Part of a small language model's weights: biases.
Each number is 200 + 30 x the weight over its row's rms, rounded and kept within 0 to 999. Layers, rows and columns count from 0. The size before them is the row's rms in percent of the matrix's.

# up: layer 3 MLP up, 640x160, rms 0.196, rows 415-436, columns 0-159
# down: layer 3 MLP down (transposed), 640x160, rms 0.0504, rows 415-435, columns 0-159
up415,096,143,169,220,197,220,208,191,256,222,218,191,197,224,209,182,235,172,213,212,165,186,261,218,232,230,210,200,186,223,192,210,183,201,207,172,257,174,246,221,173,202,192,176,149,190,170,185,190,205,216,192,182,201,150,212,231,198,177,167,214,202,187,233,191,163,199,196,242,216,185,224,140,201,155,198,230,194,215,195,184,204,234,154,203,196,183,158,203,168,264,135,234,189,245,178,198,207,197,209,215,232,164,228,167,128,208,183,180,234,235,258,156,186,215,255,194,252,188,188,200,236,230,168,158,138,207,223,217,202,221,253,238,211,202,222,242,260,176,215,200,165,215,182,176,188,231,177,241,236,205,137,218,196,247,186,95,213,241,178,179
down415,099,237,210,167,164,184,222,224,194,184,196,202,204,186,184,221,183,241,223,197,195,247,211,273,169,178,231,170,223,187,199,144,154,168,129,240,121,193,205,197,232,210,181,215,205,158,190,238,189,180,186,224,216,191,210,206,202,236,163,200,225,150,191,228,203,219,204,225,172,156,207,194,224,222,249,215,200,201,247,186,222,240,167,241,215,178,204,190,189,156,197,141,171,206,190,159,127,233,210,225,245,237,218,236,195,214,200,214,188,162,251,192,247,229,217,247,180,117,214,208,186,196,205,224,160,225,217,171,207,156,214,215,157,172,218,137,207,168,194,215,200,151,235,163,202,179,266,208,225,179,153,254,203,199,190,264,180,185,197,223,176
up416,097,228,222,175,202,179,178,190,141,187,231,194,190,210,196,206,264,232,151,198,190,202,221,210,220,242,207,214,126,194,207,206,207,203,201,171,212,191,196,184,211,232,211,186,227,200,217,188,162,163,172,215,246,235,184,204,194,197,168,203,175,223,250,268,191,202,173,125,146,169,206,210,279,172,183,221,198,213,153,205,186,193,185,203,211,190,199,202,143,136,181,215,206,210,210,219,186,225,174,182,155,152,151,207,196,211,214,223,135,191,224,216,191,193,168,241,208,230,215,243,174,217,228,117,212,204,211,193,225,188,168,273,174,216,245,266,177,195,169,215,191,272,198,143,182,260,244,206,191,184,226,143,206,247,225,219,169,218,184,192,192
down416,095,202,197,197,188,188,183,185,221,238,158,175,199,296,192,199,215,208,183,180,143,209,257,186,166,194,131,195,188,218,246,220,213,220,244,167,238,170,163,226,226,228,206,202,214,204,209,164,201,248,197,189,223,185,204,195,187,192,176,184,181,230,190,229,160,221,196,120,284,221,108,230,198,217,180,187,227,206,248,226,183,239,230,191,140,218,198,176,167,220,199,188,176,250,207,205,191,266,186,172,176,184,195,214,177,209,203,195,218,213,240,186,189,212,198,171,178,149,139,223,213,232,204,175,201,222,184,181,228,207,158,228,229,157,152,259,204,197,206,187,178,216,234,229,176,198,189,158,135,197,224,225,229,223,195,199,264,136,207,192,208
up417,095,190,206,236,235,233,213,163,197,202,139,118,127,181,220,231,186,173,205,179,248,224,229,225,176,223,200,209,178,226,189,205,189,234,181,248,209,117,218,188,192,197,195,178,243,179,182,168,244,192,212,253,181,199,272,167,225,191,198,218,212,155,191,180,209,220,176,172,193,217,173,221,235,211,192,177,193,223,173,216,187,199,196,244,194,197,183,185,281,203,168,102,127,194,218,203,198,223,224,211,197,151,229,199,210,213,158,218,193,245,237,241,171,212,179,167,191,212,207,190,237,228,134,264,237,175,208,194,221,169,213,181,221,230,246,239,184,152,171,203,234,194,239,207,189,200,196,157,182,202,210,222,208,239,198,185,241,233,165,204,188
down417,095,176,204,174,245,228,242,189,210,211,164,205,197,216,174,188,209,248,233,218,250,219,224,200,184,219,185,169,238,139,173,160,223,204,191,164,192,213,182,166,209,175,219,198,160,231,188,177,130,218,208,174,197,194,184,194,212,235,164,212,207,212,178,203,189,183,240,192,222,220,233,186,231,218,225,181,113,154,204,195,232,229,191,271,201,177,182,202,146,269,210,240,189,222,226,202,160,176,199,188,172,218,186,208,247,220,145,128,217,180,237,219,258,223,166,249,167,185,165,197,190,202,207,135,200,206,229,202,262,228,194,171,235,204,170,196,225,189,214,281,168,169,168,199,157,240,201,215,256,175,194,197,226,148,159,212,173,231,222,184,169
up418,098,249,263,195,179,174,192,191,244,167,149,183,227,201,225,204,234,192,159,207,230,216,181,185,222,186,182,194,178,193,230,278,109,209,220,221,261,192,143,159,197,201,175,214,215,200,236,178,164,185,222,211,220,244,209,189,234,213,253,168,215,216,172,190,211,235,190,154,240,138,190,182,193,187,228,243,240,243,193,190,186,161,216,219,175,196,216,188,201,190,237,189,148,188,230,237,218,134,241,225,239,209,160,213,200,171,200,214,189,168,206,199,193,194,255,193,130,177,167,159,229,204,168,195,167,200,160,206,222,162,185,209,249,193,265,208,168,237,203,135,279,153,178,188,205,205,179,191,203,220,202,225,214,193,218,201,240,216,225,192,181
down418,096,204,197,164,216,227,219,191,144,259,229,167,179,187,142,203,182,159,149,228,184,210,195,181,266,240,224,238,249,182,202,174,276,186,195,246,203,213,194,181,181,151,213,233,159,203,165,197,172,162,189,163,206,206,218,203,193,197,178,191,211,239,239,191,249,199,157,220,150,197,179,283,191,196,177,215,185,205,196,197,212,249,164,150,185,212,184,126,211,175,229,175,200,151,183,216,219,188,202,207,269,245,209,171,190,221,201,168,233,234,187,156,155,198,222,217,124,218,191,242,224,184,209,191,248,235,193,198,219,209,169,247,224,178,188,191,206,246,144,179,217,227,199,172,198,227,232,135,199,212,224,178,163,214,226,168,206,173,196,169,213
up419,094,148,216,211,232,172,196,191,142,197,218,180,256,212,197,190,225,244,159,153,231,177,177,132,179,192,193,196,229,204,216,163,221,193,196,174,152,180,228,190,216,241,187,188,163,244,221,204,189,208,162,205,227,143,129,204,180,187,186,201,179,241,246,183,199,204,210,177,215,196,210,186,204,178,205,273,157,241,221,228,210,174,167,206,184,236,198,151,197,231,187,203,188,183,239,236,295,204,232,213,217,164,161,172,134,207,197,192,177,208,151,182,191,227,226,242,271,194,252,183,212,229,176,224,190,165,173,217,199,164,197,180,223,199,180,194,201,187,217,184,273,237,172,256,225,159,243,177,243,222,199,177,219,190,222,243,153,233,187,174,182
down419,087,183,200,228,196,210,189,178,203,197,213,169,218,239,263,211,175,170,218,209,235,206,177,203,152,166,246,179,201,223,205,210,189,230,202,199,184,218,208,209,180,140,202,227,248,250,164,205,210,213,216,188,184,126,212,200,186,205,183,185,174,168,230,232,172,185,216,236,142,230,208,225,116,186,220,214,240,176,209,185,215,234,197,147,152,192,233,242,212,206,188,227,199,199,147,185,210,239,173,195,196,224,157,217,216,211,214,197,195,161,202,171,249,139,214,179,220,224,229,203,148,200,183,213,259,135,207,219,199,165,276,218,195,200,179,208,240,230,205,284,198,248,163,213,247,214,173,200,226,157,172,141,157,181,249,185,197,175,134,227,205
up420,105,209,195,190,167,191,156,189,204,152,217,172,192,219,136,225,206,207,183,178,216,161,203,151,153,165,218,236,263,235,181,255,227,191,167,215,189,259,171,170,208,144,172,158,233,220,167,260,224,242,206,236,190,220,181,249,214,206,245,242,206,268,212,194,183,177,216,182,220,208,185,193,190,286,165,156,238,177,198,188,178,238,205,221,184,203,198,237,209,203,196,198,185,191,176,209,168,141,225,199,184,221,183,198,175,229,236,153,196,225,181,129,179,216,196,225,232,211,238,217,222,243,156,209,198,154,159,205,154,199,209,244,157,207,153,218,181,216,169,216,203,198,186,125,240,198,206,200,241,248,190,136,205,225,192,237,194,208,191,204,192
down420,098,221,191,216,189,205,205,249,188,147,235,199,182,224,185,233,176,206,219,202,154,209,199,196,216,206,214,228,156,266,214,233,213,203,167,226,207,144,202,215,207,208,166,213,256,227,218,177,221,160,149,208,196,198,191,208,190,209,179,238,164,195,148,201,146,240,164,237,167,154,204,187,191,176,213,202,221,190,203,174,245,160,159,204,213,221,240,177,179,221,209,238,241,203,198,217,265,241,218,199,206,241,206,256,131,228,121,240,184,151,172,242,220,168,159,151,175,195,167,171,183,176,212,198,202,221,231,176,203,179,197,123,214,191,217,219,266,164,245,180,239,168,185,176,217,138,218,209,237,215,193,213,180,127,233,198,179,229,204,191,220
up421,104,182,250,202,188,208,245,262,214,214,163,223,216,190,205,186,159,193,135,259,136,211,193,178,175,244,212,146,189,244,220,223,206,207,184,187,239,206,253,204,198,179,160,201,201,178,232,179,147,198,210,178,196,193,258,233,232,221,198,262,225,187,182,194,261,210,164,197,264,194,214,225,181,181,168,176,121,195,178,153,212,217,214,187,180,193,218,188,197,183,241,226,174,204,187,158,211,194,146,203,174,247,218,146,158,232,177,209,191,218,175,224,184,231,210,218,159,222,174,186,231,233,180,248,229,194,198,227,167,220,249,181,200,238,189,164,214,200,207,187,223,166,170,201,224,158,209,202,266,190,209,138,216,150,245,226,157,238,183,188,152
down421,105,180,241,208,246,184,231,203,227,203,230,228,198,221,219,226,188,180,203,239,115,160,249,144,225,145,204,182,207,182,189,229,201,165,246,216,168,253,176,202,197,236,217,214,204,221,222,201,239,187,193,205,167,222,164,210,206,184,212,227,189,206,216,173,208,150,160,242,143,181,128,187,197,204,219,189,263,132,231,179,174,192,180,204,243,233,203,217,213,298,200,174,207,164,192,206,189,193,235,200,165,197,177,207,200,161,151,159,209,154,268,236,194,221,204,218,211,203,214,167,165,208,194,214,197,163,213,176,231,189,200,218,238,172,168,228,179,209,155,221,237,204,238,174,130,243,215,205,207,165,176,215,247,203,186,188,148,180,239,213,153
up422,091,192,227,203,130,224,195,215,170,219,218,207,217,194,237,262,229,145,174,196,170,164,234,179,162,213,191,145,206,216,200,174,185,195,228,203,228,185,261,172,200,172,195,210,211,204,176,209,182,197,182,242,172,227,196,211,211,144,227,210,253,167,198,163,239,206,259,152,231,199,205,243,243,175,157,178,222,187,187,210,229,186,200,204,234,277,196,149,191,202,123,198,197,235,221,180,192,227,202,264,194,243,141,134,196,188,212,176,164,156,154,191,238,245,238,157,208,182,212,224,185,192,258,221,180,222,225,194,146,150,173,181,176,226,226,209,176,199,233,222,153,242,254,191,210,220,158,201,191,211,178,206,233,233,194,194,182,210,235,185,229
down422,088,201,201,223,183,214,196,271,196,199,178,222,170,141,168,208,169,162,190,230,200,186,240,230,219,230,224,190,161,171,180,225,222,199,120,189,183,224,208,231,193,177,253,178,226,186,215,137,208,173,245,231,186,186,192,227,236,198,214,193,181,204,195,259,221,216,221,211,229,213,192,206,252,230,199,182,214,196,173,174,178,206,137,194,192,212,198,185,196,242,233,226,209,159,194,108,171,169,234,203,254,158,234,155,152,261,243,247,217,191,224,160,145,181,253,168,209,208,245,209,175,224,199,240,211,167,198,180,206,256,246,201,183,164,167,141,119,184,205,257,206,210,184,234,203,196,191,183,229,164,196,190,205,187,205,201,194,204,191,228,176
up423,092,198,210,159,158,194,188,173,190,190,202,194,187,247,195,263,225,229,224,177,241,188,160,224,159,131,175,219,187,195,175,163,258,157,229,174,206,218,174,190,205,164,163,219,226,157,244,215,207,174,211,184,189,202,229,195,245,249,200,193,178,170,221,214,184,188,213,169,199,202,200,207,192,220,194,218,249,212,186,275,167,215,167,176,234,188,213,214,207,168,164,218,201,239,203,157,166,186,315,197,216,163,251,175,207,200,201,259,239,210,121,182,222,201,194,155,153,167,161,227,245,174,173,196,230,204,200,202,202,223,184,193,161,219,190,201,216,228,276,224,176,191,220,193,169,177,189,215,197,221,161,217,164,256,215,146,214,169,240,232,175
down423,089,169,170,176,217,192,185,156,157,187,203,203,240,191,195,183,208,141,209,242,154,182,198,183,201,263,196,206,160,239,190,196,143,187,174,190,224,202,186,232,218,216,201,237,209,209,211,184,183,172,214,291,254,212,244,156,126,191,163,219,236,199,199,178,209,226,141,157,161,203,212,193,216,214,127,176,193,185,209,197,190,163,208,162,214,159,145,161,193,170,244,192,190,202,225,258,217,205,204,181,205,183,194,178,204,201,212,218,170,258,207,214,211,216,216,203,241,251,224,157,190,173,207,183,236,189,190,223,223,162,233,205,229,234,184,169,203,222,157,223,218,182,230,186,259,241,228,227,143,261,185,208,241,181,188,274,207,200,143,232,178
up424,108,210,203,196,182,177,190,184,201,168,213,135,247,228,221,211,220,193,188,225,232,273,198,167,152,176,223,185,240,221,222,230,167,182,226,165,255,164,214,202,217,184,217,196,190,194,189,230,180,174,275,232,139,213,264,202,200,166,158,205,203,219,192,241,199,211,176,207,222,157,212,209,181,203,203,235,255,219,159,255,168,116,182,181,245,243,150,156,211,152,219,206,215,177,161,196,185,215,184,264,197,224,192,193,231,255,246,245,145,178,167,182,202,237,183,221,173,207,234,202,223,204,205,223,186,209,243,231,204,177,203,179,237,230,199,162,174,202,242,153,191,152,188,187,160,168,205,135,183,183,200,159,197,187,210,160,197,183,245,189,211
down424,125,176,168,216,225,192,185,184,199,197,184,214,207,177,192,186,169,115,272,183,195,170,204,141,213,154,188,256,239,200,153,171,155,159,147,230,189,208,196,209,191,172,182,166,202,178,182,166,181,220,173,190,234,223,177,161,193,204,204,221,167,182,163,209,246,192,220,292,232,167,217,241,240,149,231,261,218,175,193,210,207,216,200,188,215,162,189,177,174,187,215,226,216,177,202,225,236,157,184,193,228,194,174,190,283,188,224,248,210,227,187,215,208,150,167,232,185,195,195,200,237,204,185,194,191,238,185,221,220,199,258,198,215,229,210,202,218,171,263,246,142,176,220,220,168,246,246,173,160,207,276,203,165,184,185,226,232,213,199,172,207
up425,100,169,198,235,187,202,213,224,215,173,227,182,205,222,181,206,229,171,171,162,196,168,255,155,270,259,225,218,209,174,158,190,184,200,167,223,161,259,213,105,250,177,243,204,241,187,237,179,158,234,223,174,137,178,203,209,188,200,186,145,185,145,224,226,218,229,183,169,199,198,147,206,217,214,235,220,207,263,188,190,193,207,184,224,202,205,230,213,142,173,166,193,240,231,254,188,246,228,206,201,158,212,177,161,213,201,183,187,269,253,176,232,200,226,218,199,254,197,165,219,168,202,157,181,198,157,145,182,211,188,180,220,195,203,228,182,222,219,239,242,166,141,202,164,203,188,218,204,174,200,207,213,209,250,210,172,189,177,182,197,166
down425,111,219,243,196,170,158,276,212,186,189,216,235,192,162,241,194,245,184,194,202,162,225,148,215,185,217,223,224,187,202,199,187,175,214,252,193,230,259,217,204,166,228,209,179,166,193,175,206,155,162,191,151,217,203,174,218,140,220,211,166,188,212,212,183,224,192,239,198,207,245,179,158,158,246,182,182,163,185,153,249,161,176,211,229,211,161,122,214,156,181,201,195,180,225,179,233,268,257,217,227,228,200,183,178,209,178,212,203,174,238,242,255,201,195,149,205,180,195,205,262,184,214,219,154,171,173,237,200,191,233,267,169,203,226,204,245,258,220,160,130,185,174,200,239,201,198,192,203,193,193,218,191,210,210,150,241,205,200,159,218,208
up426,095,184,234,196,183,194,185,187,194,209,134,199,202,179,225,240,233,204,199,186,214,191,211,177,231,184,172,169,202,248,235,204,193,217,204,177,160,193,238,183,186,178,206,221,256,221,199,223,214,211,185,214,156,162,208,254,211,196,149,227,223,232,225,230,201,230,170,130,177,217,150,221,215,200,253,185,154,211,203,211,186,169,199,210,206,178,168,186,215,209,225,183,244,205,189,210,180,229,228,197,152,195,245,230,157,242,198,191,179,198,174,211,183,192,159,181,178,265,249,212,170,192,184,164,179,162,177,192,198,164,248,233,209,121,194,208,199,228,144,201,205,165,145,168,152,158,196,300,215,193,195,151,289,241,260,205,239,211,166,212,200
down426,092,174,232,156,206,222,239,220,184,187,193,146,186,179,165,181,224,278,204,218,208,164,179,188,180,278,250,233,238,245,157,150,197,238,143,212,201,188,210,198,153,167,226,191,193,218,207,162,150,206,175,223,262,165,182,207,186,238,207,239,223,215,198,166,185,183,200,223,238,175,223,204,188,204,206,216,226,211,200,242,167,201,276,237,170,235,152,204,223,176,233,201,192,261,201,172,238,168,203,170,201,269,183,165,196,213,192,141,226,205,180,257,237,140,222,211,187,159,188,240,236,204,185,187,185,172,162,230,250,193,181,244,179,157,206,184,212,220,215,165,178,184,198,194,165,216,183,201,199,225,179,159,198,203,232,165,154,199,165,221,163
up427,097,199,205,214,233,142,262,179,189,177,193,237,175,209,198,251,201,178,177,226,203,209,169,183,235,124,244,171,221,191,203,303,188,236,211,245,198,203,159,194,214,225,211,263,228,174,186,189,166,220,165,215,166,231,201,186,206,204,205,230,245,197,223,199,171,203,193,192,203,230,252,152,165,213,225,262,163,122,235,185,155,190,183,173,208,177,249,202,229,246,195,204,201,222,199,200,189,181,163,241,179,131,164,226,206,190,200,237,222,174,151,157,189,202,199,218,195,224,218,156,229,221,174,225,185,173,211,207,202,171,215,184,229,227,282,186,132,215,205,194,217,172,147,211,140,185,208,187,169,182,235,187,168,212,182,204,228,170,203,206,198
down427,094,204,197,165,157,220,216,193,212,245,244,179,222,249,193,166,194,245,202,231,272,208,208,156,185,233,253,184,233,200,197,259,187,225,175,214,201,189,206,224,178,203,228,258,202,213,189,170,150,142,236,193,213,269,203,219,239,251,172,195,226,201,200,164,244,214,220,162,186,233,215,275,247,218,230,208,170,246,197,223,194,243,164,201,193,171,177,220,220,150,224,161,179,180,188,228,180,188,221,203,170,187,229,177,170,140,193,174,235,165,142,150,207,186,221,198,194,210,173,215,145,138,186,183,183,225,233,200,208,221,211,176,219,159,213,217,190,211,199,152,203,254,200,155,167,178,175,222,216,238,225,158,197,148,148,164,210,170,172,210,191
up428,090,149,188,192,193,178,245,232,235,199,203,179,203,213,216,141,219,176,210,181,206,217,120,231,168,184,140,223,140,171,229,178,199,248,199,226,179,167,203,180,156,228,193,253,196,177,228,248,178,184,184,254,236,234,247,255,196,193,228,209,205,245,216,181,180,125,163,190,180,197,193,242,244,158,188,216,146,242,156,185,170,249,206,215,188,199,188,175,206,151,221,229,217,203,206,234,214,217,267,215,177,154,264,207,185,195,186,145,200,207,174,212,234,146,154,197,198,223,234,182,229,181,193,215,197,211,238,229,224,193,199,211,200,227,182,219,209,215,219,240,217,101,203,192,193,189,213,226,195,205,186,190,181,253,227,216,189,187,150,219,214
down428,096,243,174,183,225,200,151,229,191,192,239,208,205,199,224,175,227,201,182,219,173,215,224,155,197,238,218,170,264,268,223,228,163,176,152,191,233,232,223,235,190,209,190,212,203,230,231,178,201,173,201,142,197,188,152,205,213,194,174,185,164,177,207,197,205,247,181,174,260,198,187,203,218,239,186,178,198,235,196,244,216,208,183,162,228,194,198,154,220,209,164,220,165,262,229,160,225,218,196,232,215,198,251,269,253,231,129,209,140,239,198,220,196,182,187,130,233,186,162,195,160,192,203,195,159,258,206,218,168,219,175,180,152,192,216,125,232,187,191,208,153,209,221,195,146,156,191,182,197,194,263,189,223,143,189,217,201,204,173,218,193
up429,090,203,189,148,172,201,222,217,188,156,209,166,153,164,162,242,171,174,207,198,237,184,221,178,187,156,179,145,227,175,190,181,186,191,223,232,206,194,216,191,238,236,256,180,192,197,190,174,131,251,201,209,167,195,188,215,190,128,199,205,210,238,179,225,203,220,208,245,226,187,216,162,228,207,235,249,175,220,200,235,165,193,196,210,184,274,192,181,267,269,218,175,214,143,223,179,173,223,215,145,182,240,150,237,179,256,215,197,173,215,188,192,193,188,180,250,197,194,223,146,251,215,189,156,216,178,223,181,252,170,217,196,194,191,196,215,200,239,214,249,214,170,162,189,163,228,203,204,228,251,155,216,191,257,220,185,136,239,195,225,224
down429,101,152,213,191,191,191,251,186,188,219,146,241,259,120,177,222,171,199,220,217,203,217,196,230,194,248,183,240,207,185,202,172,123,189,199,194,252,225,218,222,254,152,174,167,203,174,242,188,255,251,220,186,183,220,194,182,205,225,164,151,151,187,245,160,220,230,175,227,152,197,186,215,200,220,229,256,184,207,277,196,172,184,234,245,241,151,165,210,213,237,195,190,201,232,228,188,224,185,193,182,249,222,147,206,186,187,185,216,151,133,197,205,233,202,185,223,216,192,160,240,200,201,139,186,204,188,185,210,202,189,134,163,222,194,205,196,234,158,254,174,193,168,199,219,180,183,210,206,185,210,139,228,219,192,245,195,189,200,200,179,188
up430,100,216,127,238,222,141,176,220,218,160,244,227,204,173,222,167,246,162,180,134,119,198,235,193,248,238,177,239,167,214,235,224,208,212,148,236,257,171,231,153,204,175,235,217,217,198,155,154,245,165,204,186,185,177,230,154,191,185,153,192,185,217,210,241,185,249,158,231,231,258,209,204,135,201,200,183,202,186,206,183,209,245,208,211,167,207,180,251,250,224,194,203,214,191,195,234,201,187,165,222,181,213,219,191,165,180,192,169,150,240,239,211,175,238,155,241,194,218,215,167,233,201,203,194,243,204,216,218,169,203,226,138,210,249,158,175,212,234,207,203,194,184,194,204,223,198,196,196,186,175,212,229,251,232,205,197,195,171,233,211,161
down430,104,266,184,191,197,198,207,246,195,253,227,190,223,218,199,216,205,178,217,205,152,206,223,220,191,196,183,264,192,181,180,186,230,208,221,217,192,172,183,199,167,274,179,184,189,222,196,213,206,190,184,247,138,211,245,255,213,199,172,175,220,124,208,194,174,176,211,212,165,169,225,218,179,242,210,213,250,212,202,187,281,197,197,204,203,163,209,157,176,210,122,251,186,160,236,243,215,158,164,233,240,204,145,189,150,168,227,199,210,233,180,186,221,186,164,197,231,180,244,194,180,198,200,186,188,261,200,231,194,173,168,233,211,182,152,231,204,222,186,205,231,210,193,200,137,174,205,181,141,251,182,137,188,252,176,219,138,222,179,187,187
up431,098,136,227,219,195,161,226,199,156,131,174,185,207,156,199,190,200,273,235,238,227,165,181,184,149,219,153,212,186,147,198,207,168,225,187,165,192,212,204,189,221,199,238,178,211,216,217,185,207,185,193,205,222,193,229,259,202,196,193,218,177,218,219,218,269,206,156,177,200,246,185,183,176,215,189,169,191,222,220,215,253,254,141,245,174,189,228,216,258,215,187,185,200,227,181,231,244,191,134,147,235,230,205,173,181,195,223,235,198,215,194,203,193,192,191,169,193,258,194,176,218,211,186,205,206,117,176,230,202,195,160,203,233,193,213,210,187,243,189,205,231,245,204,167,190,206,228,254,219,178,265,147,156,155,163,259,189,195,174,179,153
down431,092,129,248,202,207,207,192,181,247,147,204,208,167,189,193,226,153,197,239,186,205,165,192,149,183,196,229,213,238,225,130,239,231,150,235,157,192,190,230,212,233,201,225,150,164,181,214,151,253,215,200,255,173,200,193,217,212,219,203,202,196,193,248,158,204,170,226,150,186,233,192,221,240,255,211,201,226,172,173,183,226,205,268,229,193,170,189,213,168,185,151,227,210,259,258,163,215,190,176,197,196,231,188,223,170,188,191,239,194,216,233,159,195,232,203,217,197,216,167,288,220,188,200,185,205,209,211,184,187,146,217,244,181,198,167,201,178,219,193,227,165,157,219,206,179,219,194,178,247,215,169,159,141,193,157,189,139,242,187,204,174
up432,090,139,220,226,201,221,241,177,239,196,189,191,191,183,227,222,262,238,198,174,207,166,243,165,173,229,191,229,189,238,200,301,166,196,193,173,189,242,171,186,243,231,237,244,218,221,227,214,189,157,193,194,148,216,232,208,212,170,177,209,172,198,187,215,191,238,210,202,210,191,192,250,180,178,230,207,175,227,233,213,259,211,226,143,185,220,200,243,224,189,257,190,177,115,212,175,201,196,236,227,225,188,176,233,184,211,184,195,180,187,115,192,186,189,162,183,175,188,241,182,186,238,161,179,189,168,204,161,148,201,166,218,206,199,175,222,167,212,220,203,295,121,196,200,171,193,181,173,165,212,212,203,202,177,206,175,236,226,193,189,146
down432,088,181,218,182,178,128,209,163,201,172,189,182,244,197,187,216,177,168,232,185,214,192,217,235,184,161,189,231,259,180,157,228,214,244,228,190,182,195,217,203,222,152,206,157,170,186,179,119,229,254,225,248,173,241,187,205,228,256,175,193,265,183,202,172,203,194,219,146,172,196,173,229,173,196,189,190,195,168,170,194,213,194,198,204,206,212,196,218,148,197,182,215,271,230,140,190,219,235,265,171,212,186,228,198,175,209,184,200,259,173,225,192,170,197,177,244,249,201,219,163,182,182,212,210,194,221,209,180,219,188,213,205,158,209,211,198,234,291,194,234,161,135,215,194,156,239,191,160,210,156,148,225,235,255,237,168,186,228,213,209,190
up433,100,221,208,194,204,200,194,195,184,175,256,195,141,239,182,178,193,208,186,150,212,203,167,201,228,152,151,182,209,155,165,170,193,121,184,190,191,253,232,164,223,217,228,186,244,229,232,201,238,240,221,227,211,195,222,222,249,160,228,250,201,139,238,231,223,255,181,182,237,190,224,209,170,163,176,200,219,172,223,146,202,227,203,162,133,249,223,196,184,216,239,174,173,255,196,219,195,181,193,229,183,229,228,241,210,211,155,159,175,221,157,231,176,177,239,214,196,174,215,155,191,147,172,193,212,172,145,151,228,225,170,172,226,166,224,217,236,163,263,233,179,216,184,222,194,206,179,215,192,193,227,263,164,184,206,187,165,200,199,214,185
down433,094,200,167,178,186,194,184,223,171,175,203,193,196,154,251,184,207,160,232,221,182,226,168,265,195,234,271,211,143,158,189,171,238,229,180,210,163,194,253,256,146,192,200,225,206,183,212,211,190,247,180,189,189,196,169,176,193,204,162,168,210,201,189,204,189,212,220,195,204,152,251,211,185,195,190,204,234,225,272,205,238,223,164,148,204,151,222,221,154,189,211,208,175,262,224,187,160,204,203,214,171,163,233,170,216,122,258,202,205,132,213,247,225,205,179,212,201,191,257,202,258,225,147,141,180,176,261,229,185,186,205,217,206,165,191,216,208,168,178,184,193,246,219,221,209,195,231,149,255,173,179,195,230,207,192,163,212,222,207,219,199
up434,105,203,197,215,164,183,187,225,223,200,199,213,253,201,236,258,199,154,187,184,230,223,238,201,195,243,214,195,200,178,185,162,162,278,173,195,208,231,210,193,183,192,254,166,189,206,212,202,170,230,186,161,159,261,230,224,139,156,204,178,214,163,186,177,178,185,183,211,151,207,233,225,176,212,227,237,196,203,234,166,217,236,226,189,156,203,153,198,239,188,178,176,233,193,177,228,205,247,177,235,223,203,235,191,231,240,229,173,281,215,239,190,134,208,219,196,231,235,160,113,161,179,227,230,213,199,156,232,190,141,263,191,206,169,193,234,202,194,204,211,214,142,187,169,178,186,237,185,245,161,172,157,231,174,174,207,176,193,221,189,228
down434,108,203,150,219,204,209,202,180,177,257,177,222,238,134,181,168,247,199,203,130,166,163,146,200,167,166,191,162,196,213,230,214,237,194,198,225,205,186,166,224,162,217,225,141,215,191,201,195,154,185,137,182,202,210,169,233,147,152,215,171,190,194,205,205,185,177,214,176,191,171,203,217,162,245,212,213,245,215,188,164,146,227,220,253,206,236,172,203,135,214,209,215,189,188,213,220,232,216,170,180,255,215,204,185,221,219,259,267,233,171,223,219,196,231,152,231,234,179,153,162,208,253,192,215,219,230,224,192,219,137,223,181,166,244,195,204,219,239,165,192,223,196,187,203,179,203,205,213,258,244,197,186,246,198,206,222,166,168,225,266,218
up435,088,157,166,157,188,180,203,201,251,126,202,184,231,144,233,213,233,218,196,239,214,174,207,234,175,174,174,186,211,216,176,191,198,163,204,185,163,187,199,209,192,174,276,171,182,198,256,218,221,226,238,218,181,143,205,203,172,189,212,229,198,226,241,198,242,180,218,203,200,182,216,204,153,214,202,219,219,176,222,160,184,247,220,208,211,180,228,113,194,219,213,277,182,189,200,245,192,181,234,241,209,181,173,237,203,160,177,213,162,177,230,216,238,223,195,206,142,158,208,265,166,238,148,143,176,214,234,168,204,182,223,228,185,150,176,234,186,187,245,210,229,192,193,152,173,242,213,233,191,188,242,211,172,239,152,173,209,171,173,241,235
down435,089,209,217,226,209,177,173,149,150,223,207,163,185,192,205,161,210,178,175,176,170,226,221,211,158,249,173,198,221,192,194,234,235,266,198,186,204,228,225,193,139,201,188,223,201,222,197,139,185,201,158,174,222,176,187,181,185,214,190,232,217,165,226,132,198,212,183,235,195,236,200,222,273,194,192,175,193,140,226,220,194,191,120,190,230,160,191,179,235,192,159,197,220,220,210,212,261,199,193,237,186,263,171,167,161,202,242,240,215,212,213,221,191,197,154,258,226,217,213,226,211,218,257,179,139,211,253,181,141,228,158,248,204,229,179,175,160,195,207,223,179,206,206,147,163,202,228,188,221,197,189,231,154,238,200,235,262,194,163,221,185
up436,098,188,171,277,156,260,194,186,199,244,186,198,177,207,179,253,220,212,249,200,209,178,250,196,153,174,221,243,157,149,183,168,245,162,171,198,226,169,218,214,202,134,178,173,229,197,176,236,203,232,193,230,147,229,292,227,216,193,202,216,172,259,169,238,167,204,180,166,228,230,206,214,183,177,168,191,170,238,217,219,191,158,170,189,134,223,201,254,192,198,169,169,205,192,230,220,190,183,233,219,221,166,226,214,175,215,206,156,223,230,189,220,220,203,261,176,190,210,210,163,194,186,200,220,214,208,219,157,222,167,277,244,202,211,246,211,180,189,224,169,177,204,127,223,207,146,203,193,187,223,177,158,185,215,209,190,221,175,232,206,221